config.toml
num_hidden_layers = 13
hidden_size = 768
num_attention_heads = 12
num_key_value_heads = 12
head_dim = 64
intermediate_size = 3072
vocab_size = 32000
hidden_act = "squared_relu"
norm = "rmsnorm"
norm_place = "pre"
norm_eps = 1e-05
positions = "rope"
rope_theta = 10000.0
rope_fraction = 0.5
qk_norm = true
attn_scale = 0.181
bias = "qkv"
tie_word_embeddings = "early"
parallel_block = false
extras = ["local attention windows", "a smear gate", "learned residual scales", "capped logits"]
init = "normal"
init_std_qkv = 0.0158
init_std_o = 0.0
init_std_up = 0.0158
init_std_down = 0.0
optimizer = "muon_variant"
learning_rate = 0.0116
lr_mult_o = 3.0
beta1 = 0.9
lr_head = 0.015
warmup_steps = 32
schedule = "wsd"
decay_fraction = 1.0
decay_shape = "linear"
final_lr_fraction = 0.0
batch_tokens = 131072
max_seq_len = 1024
doc_mask = true
train_tokens = 1443000000
max_steps = 11010
dataset = "wikipedia_en"
Each number is 500 + 25 x the weight over its row's rms, rounded and kept within 0 to 999. Layers, rows and columns count from 0. Numbers have three digits each. The size before them is the row's rms in percent of the matrix's.

# down: layer 10 MLP down (transposed), 3072x768, rms 0.0343, rows 2468-2499, columns 192-287
# up: layer 10 MLP up, 3072x768, rms 0.068, rows 2469-2500, columns 192-287
down2468 101:528520542465471479488488486441475499502497516518518488463461477515531472480516481508490479435471471481512496483491548448525500488516509518494524445527490504499492510508510501493510490519468486502494498511528513517450474479506503526476538528521496542487505529533495483517539507499549469532
up2469 094:528502489501500521495508452468485472496463496503503523477519504495494479477494513513461481490494470486536474504516473509503541514487528508520546504473542491521501477517519490516512491517481484489539494525540487532498508481483507514492531505453477505477494488561492536500521502495496464497
down2469 091:503513458498482519466514472452445507439458513497484483461482469483497566467525525512465552566481481474487514574532453489496475524513519494487486519517480504513482473517487508505504510464505506537509552502472517513495499459477511498529522520506503465485501511492480491490495522488463454500
up2470 103:479505503490494489476495518561499528515496466525496483500539504505534517492487485466530532475480524468498479483504485500507510469494499503526496529499497518531472477510483492534495466487490493507516497524487506494479487482473462508542518548468491501482480457482528511507493513508510536457
down2470 098:454485471500540503520491470523511532473502490459475523499475475523512532508477493492481539493495536523551496498530501524513440480552528516538520518458490479523495490480512504462499535450532501496510529497527522492477522495528516529497474522516512500497513466481514489520492494519482553499
up2471 098:500488514525466515538528517494503504513463516449468453469545479487533514524487482504514501475478501508479484536506514469512496509396502485500518484517521490467520525494503480497488509484468498494513490471486480486468547468510501479459480488546529494470520494477489523497471512517551516425
down2471 099:486517501540542517451520503480516516472462459500513483455491478499493532534453531489479497515438481477467495514494517492497515474506515462524456510555491468477534542505509543513479520518480563522468515532522516503522540486512512533495505516488534487523525452487517473506519480495472499488
up2472 103:576537451505510487514515516506498530486506499502489485567532541503516555508505475505478549505478528473524528477532461524526481463501487482503526511456492468503461501519493492558492476509496503473533490539513492497509508480491472468508492500528504502510490485502497509499511457489484471514
down2472 098:484478519474509513536500467522563530511529522529467496543505526494504484453460548518478513551563492492519471494516493516509491519497526477415505541526501519433509499460494495532484486477547520478542470523497538511515498482492532513502585531537491551530491443506488503476474537542507503485
up2473 099:512468510469518485477463496512488492557574520495501523545506510492505479523513500491524525478513510502524497535446507545523481499513471521500529493518526486519502480525472502513464478523477510492572468542511532493508493492498474491524510521475508507468537484493485487483463476493476505479
down2473 101:466486491492460494519487492525523487470520473491520492523482527482512473520532508495473514492499500479488519487467563530503494498489530496489509478446515465530510494506525510497502547484516504502467498555490521493481525473499505517493473536508471520488561480496505503519468468533519514551
up2474 107:471468473468484501517522496534417478517487475498479537475503490436504543501492507468475488505483488481502494461483528506527438508495503497516496494521500503490559480533511498533502473491477554488513485479489489524540499504497498501498524491487486471522517508510481499472524536484518484451
down2474 101:488539480462480498501475517495493497511572487519467496515499482469493485500501461441489509456483515510478503518471545519552496527522520459523481475470451486499515508498544471464451499507491526477522475502505526547498493509537466520515505466485518504474481541490497521522462503469446490486
up2475 099:512533492519491495500460470544524490505487482521470507473497482513537523520545521534471493473519506538503493535504493554489514480494486525463497483503516478500503499467457513522486475513517501470485516524462517490532525542508465541508500524486560474519514475520523515460512498479496516491
down2475 097:525508474533530468493501504472479518495507539505493521543482470539494480520519507525534486492525509500519507490530546492489496517506520499496526512505491429512530458501509504520517488452515537506549480496492489454497507449515504499526441528518544500469480531534509500510486475447483518503
up2476 092:508530518523511496514447470494441534501492485451520457517494522486459511521505490516528494505437517514522504488531504520499509532536492502463487506528467518498492496508460543448515495482534483495523480509503456529512516519500502533522490512526502523488503496499529546490487511451533466525
down2476 095:481494512506465503526520479548499510517461528492492508491489462482539514488486520530555523508522475491487519531490540459552513485473500479504461461483510438496484483494488489491487504507513467519475488522509512507460522476522503522558474507478527514509521485508476476518505497479500488535
up2477 091:499431502500512560487491512506532488493496459506533475545477503480499481468500519515520531476483505473488482526526521486477476525531527539470506460457506488534506495490476515477529490494521552516520474450492466505507516506492507575538515463459518501521506496471522463516480491491492483504
down2477 094:438547458506460509506477502465470485476535522466485484493488524503489528533514542446512497516498461507525448521493491491492555494525493471504523551542511472486506478488482505482510494460514533523489484483518533483487483500487562495508500510530511511549516481541521532496522480504505498521
up2478 098:500555481497486508471505517485525487516450508490506545469486480529477500467470508472523493528482459539476543502525477481555503454517498479468489509507521450490515520536440511493493505504517510532470520497486480518507470525446519494514527510501526499572494558533469537544462519511464504483
down2478 103:479542482479579507519548460505514535546499513488468513478522520512588505511462545486485481528536462466470511518443475456531508475485520488534477512507511498515539506551472497486529528531548498483460497506505476515508476522510517559486509516579498522458465550513472499488511484498507482500
up2479 097:489496498485490507434483486521494518498506519502487525521506487540496523473470474529490490575500528482510462519536495539502482517520508514473480468480490493503503470481517524440476534474497490475499545492520488501489455535540477493512507539491536483485510545520566506505486501491500493492
down2479 100:503479472500490505484484478519492490500509498508509498519473535512502452472573485504468442573473486474519511522498530519479482488484468511488567490459496534543532459534554516457489495513522486528500480486428497549498487505498475508517502492465517510515453456507520468450517509491521514564
up2480 105:476529478511464502490479490506502516510515454469480446541534496501534515496475496557497532509521471455485427524529485527538505501520478496480521514510509421506533481520503455497476523490512516510490551491524497495457449477524520496541487518493531504537492469469524523463543513498505513527
down2480 104:462496480524519484454463528537480486504499496499496502464476497462489494526458451481547469512562503474532520451547443562527506493508467523484504523507507498484492481509510484502462486549511482483514487495500519513466498499472511549484528510474508517503517529472509480469500486509479464523
up2481 091:457513468491482521502517499496496513478533515501487485514547527548531485504528505534484472487507508525546492470517500515482507466492529517465540467558543502489502464513485453561503483544518498462483482537540494514487550493492473525450517483508472471454488530539486492488505464509506506535
down2481 096:482525553505490546503501487503506488494501486458499541534522457523470493469469501462489518497525477530494502521516502472519484484488492480528477510492466505488540479421476494521455490494460538543484511424489467492524479572508542506511463489501535513513489467499488488481499517510507526506
up2482 096:544503528534517474505521517496489521510454470487506484517449544506482522492495493516497472481472512497476499500506520518472538506495500512515538470483470488507521472536475529522480487445509531435480498447485461484492488453502469490493501502541516457471530479541518482501439549450498492459
down2482 100:480491485476525479511455507503537505477519512490492512475548514523519504501545557527485484503518520546550492501504521487524544538513492483501501495524495522493450527516512509530466493517470541490485482485484481511491478544512470473474532508477482536492480513492471544510471512494548507477
up2483 100:505462480504547457504543470455519541491534500491453470487527465499528565502543486480513478492449473498518463504471497499486516504489504482478481547458489514540478493526489502495520492506566527534447470500511502544465507494539516466513542498475459487475487520488547481512518509532520478535
down2483 096:465533513483502521493517493549548521523527505523487446490472514511473504504477461504507498516488474524480544475520514514507476464506523520492471487502498478525498503443497504512528507516509499522507488510484521507523514532495509510464473465510555503545502492477503469501491507493503496463
up2484 091:527555513546553512514521562543522535477493500493516485541547454481487495492471503478503497473483483463494475491473459484524478454523514559478517485471508505482517472461492478493492508502513552513494523507496487494495485508487481480485486461520507510539523511465505472470547520508479452464
down2484 095:529521510454510502459524515488488514492521504507516497506496535485529503522479533478459495508493498496476531482493502481483489492524489492512475510450479529518528512468465497510521518519533515497466453506517457485486542485488522515534508500564485523535461501500491521474528487493548539483
up2485 093:531528447512533470497492534507526495535517505491484509496480515474534515498497501534487510514520481531523510481492487463517479503500491498516542544504479487502513475524489484490522515543471474494483535550549455465509494486476528493517494513507467533491487478535533475487506518488442503492
down2485 097:482499543509498502483459462503472507495545511523500519482442482502480516499483487507481475516530529471491494517481507515513486518522534476482505482505508493492504489493490506549460485455480500500502460521505527537456512461505520496521491488519535523542541532495511534491458467519480516483
up2486 098:491507513504550546508499536491492479513529514483474524486442482478492503509518518505475520513481490489471472459526533504520507467492516472509531495509490480469552439514514545534481523525498468464525520503504489494476527487503508511514496479470521483493475483524525529532479485487477522452
down2486 096:476456531492532493463493476512485556530489493534511497488469540470497509453505487511528511556513508498458523501518552481488503462494520534512525508500505502518501498493467461499522458498501536504539511491455499467513476546499460484556471519496510500488450514484499483503479474511472476500
up2487 102:508465540467494473521508482492525513501525509477525482471500501500507504509492513525489484491537486536462482503501488525473456541541500486514539537520544521500522483492497465466486489514472469477548493522513488531477493487551442515492492527509533494526515492520498501489523510475521491532
down2487 104:508491491527492514524505532505477501472461527501504521528508526493490500522503515533542575533492486501506525509477466475553487482505523471482494493531532492512476577499501484497488525494515477507472504487475550504472514492458493540508511526552516503501465481501523497505468545487469530477
up2488 106:490494476490517476501480473530507466477497509536496515476487510463493507489486499486541489523536495505507488492474542521512484496455515478502458453510534508510460512522478552472488531467547480519468531526462470455488505462471464497481500497474478518492467476530536543511494490463497517552
down2488 102:474544492477504442458474496513474510486484521506524465484500508544465482494466519508459495491490492531489517486529514457510479494477479474501482484511510511497529540525500544503521498477463539511543497491504501523474478451491520495500484490499528488530490512518549508497520500474499502461
up2489 104:500481495553479539517475485458504452483522503437482475487508450517504530525506462506484465523476486493487480531504510476484478506503503497491522540549494546522506527540533474510511518473542539508496525484503490496510504532458514551478480487522493498471504468494506513501509570501483487493
down2489 104:536502525457505537483520494511486511476491447544475533488492530502505496498448496529529517538471468500488501531488529558517536444499497494506527486494514531494524514536493530475526488532495543509476499480508499537477474486508491513565472461480511541497486486490528493511491519457487488513
up2490 099:509498460544495521536532461507500542503530489522436486465498498511518546525488467495507556494491511502521518529511527514524476507541527515465512486480483519502501509482487539491509514507543515506517501500542505474501512492499489471495456526521454505501515498505493482495484520516520444460
down2490 096:482494491499515511508532496478550472502520468516463516507484554486521510496490499509502522468530490516476535488446486527505498494478491513517514499512483506467537494525490501509490522496479499495500504478485482510502494503528468459553547496520518509511483537499488487491533488548506459511
up2491 086:484486486485503463489494455523473532500495474484494483490474418526478476495494472515530518527482507509468486457466503504569503516499492475504468462517487476511513527508517514497494510515492512501516460481492523479478523497494545457501488546481498484467520516527506483479472525495453506522
down2491 093:551502517504490495547552459519515512504501460505473491485473514441494496473496522505471477523485469498456517500514509517472456531498490494523490498519505536498447533537537468508536516507446494460486510521523467472454480508467497497498512502518481517471554505537529496499530496510480533496
up2492 096:502511528491508483533517504471431507492472507487522507515470517504484536461484495570519479474541489513486486463498510481532473435519506515550496523497473547498477511514505507511511502496494481484506480494476513476534499461487525471568508498509493463529495513511497469489479531471513544453
down2492 107:468543453493523504515497484451512509472494491489542467494466508502535491512515469558504468535502501463497492514467533535502502495479506572493506528459534457497524524468491475526515521484499486551490491462521488501498512504497488498491473488490482491522496511518472513498553505541512513518
up2493 101:496488525474541545498502442464526458524508488483492527556500481510501521509553482467512512479468517466475480482504477520524519529480498505525492466475503517493496524487532524490497500501519506477464514528495467503464493486489499550514456491527519494507501512495547516517493479501485486515
down2493 098:499518484472443559476462481469515515533501514482486512528497468485470505548503466511508503447491475526450522453462513491502484532436549503485439516455458490488444529521542507494504542557479492481499458490470500473528464494540534515530448449545468510505497529477500466521511535468533464482
up2494 091:530526503500482491509487509459492503523488475521473505472521492542498481526488514535553493495456499467509487485531521491503502533519469521505512472483478511531544560498528482516486518502502488480520506544551497480486520522541479499508453510524517508529511547579517526530494492475517466506
down2494 097:499507524513459528467511517436492508485505495467494438482498545494500454527543527529516510465488524521511525509524468498482515473512533493459549495487527552488518477491491505470450476553479480501490500504483491474523496507484494478495483472476525503513485534458489483493505501515503510500
up2495 104:488497471450506511467484484468498522454523520509510528449522485545554493536454502518487495513547534511506450483450492494475483435461474470468495543504492497508526579510548499479457494468520487498502490486522483500509531525548533472495504532483544515498488489485492477481479450431507458498
down2495 104:456477500473519500499482511479530529482459556498466481477525489512483495492509448500446519489508506517511511473505520482490483496574483494463547542475531523508463539497525495505537483483521538538451521512499502520547493503469502522496494490497514504490493530513499537503505470461456537514
up2496 101:467510481516511493491502499534511520526493513490470515542516523497503522499456497472515498486498503502505490500523525514467511459484532515492539540478491508468489491534520457482510514460515528517522524489512447442513429527493539483499516488551496486503516519491432499495529500509498496543
down2496 101:487490504490503511478516480507495541517529541522497532514526508531474500480490498518503508524457507498478520493538489531531456466542538514483488481525480498502472542468501493424496489534523497486538490486472504458487479555476492504516521467487488463452525487511493451478532477510507501516
up2497 102:520540489502468520493522517494495502461472478494495465500552525493492411519509474476523479481504503482486513471538440482497484530479499486530450518503486509480496523516456476523492512486483504477483531514502493499471525471517482472468520530504488464467460475532469536492496496486453474464
down2497 105:512540468492455485469489527487459508531467554513459492470518526493498512525468485498495496501536493510477531465518517532458523488478463495482488497521491538493464543492469539483478506515511529509482540522487522515499506520494477521499486483503458503531498509493494445480502491484556511521
up2498 101:468462521481501493498493527539472509502529520459478494463495451464456506514480498551494558508517492477497518498510502504507501495523522497502466516491481498531519491508484492528489520478510521506490531480516488525519500528479519499514501488509527486458461502527473500470536495476470515504
down2498 097:501482501496484502492479483520477480504485491512493485484526477458491512495475496501473475492525463461534500491532502502505475491523511532526515529506536450524470499516482550487512460561504518520518512508462520502483447494463489483536487504487510520495511501526513527487547492500539502445
up2499 113:457484444549507501469492482505478482483485511495522510444510446462502526481470482482499540518486442505497481488476443512549478468534510527493536507475509455458507543546521501524493523507467467478527502496492513479511539545500490488476483477485473536470545494503501521523514541474508532489
down2499 101:486520512536475475468478491511516535488525470460457464483503498527450536524483501485511534496473497525509503466514443488511475491510487491477501484514512498470503469480504501490492497532552517475503506455479480501512521464514477469507489535475568459518493503499494508528497493445555501501
up2500 097:504486524518513535494551451548484524504500528540467433533493483477499523484499501477540491509497505490452493516501507489499497497515500517519491495480483525518520485494457513487486459507502520468516506511506516483472500474505492493540536498465499453512500496470462550521486507531522527501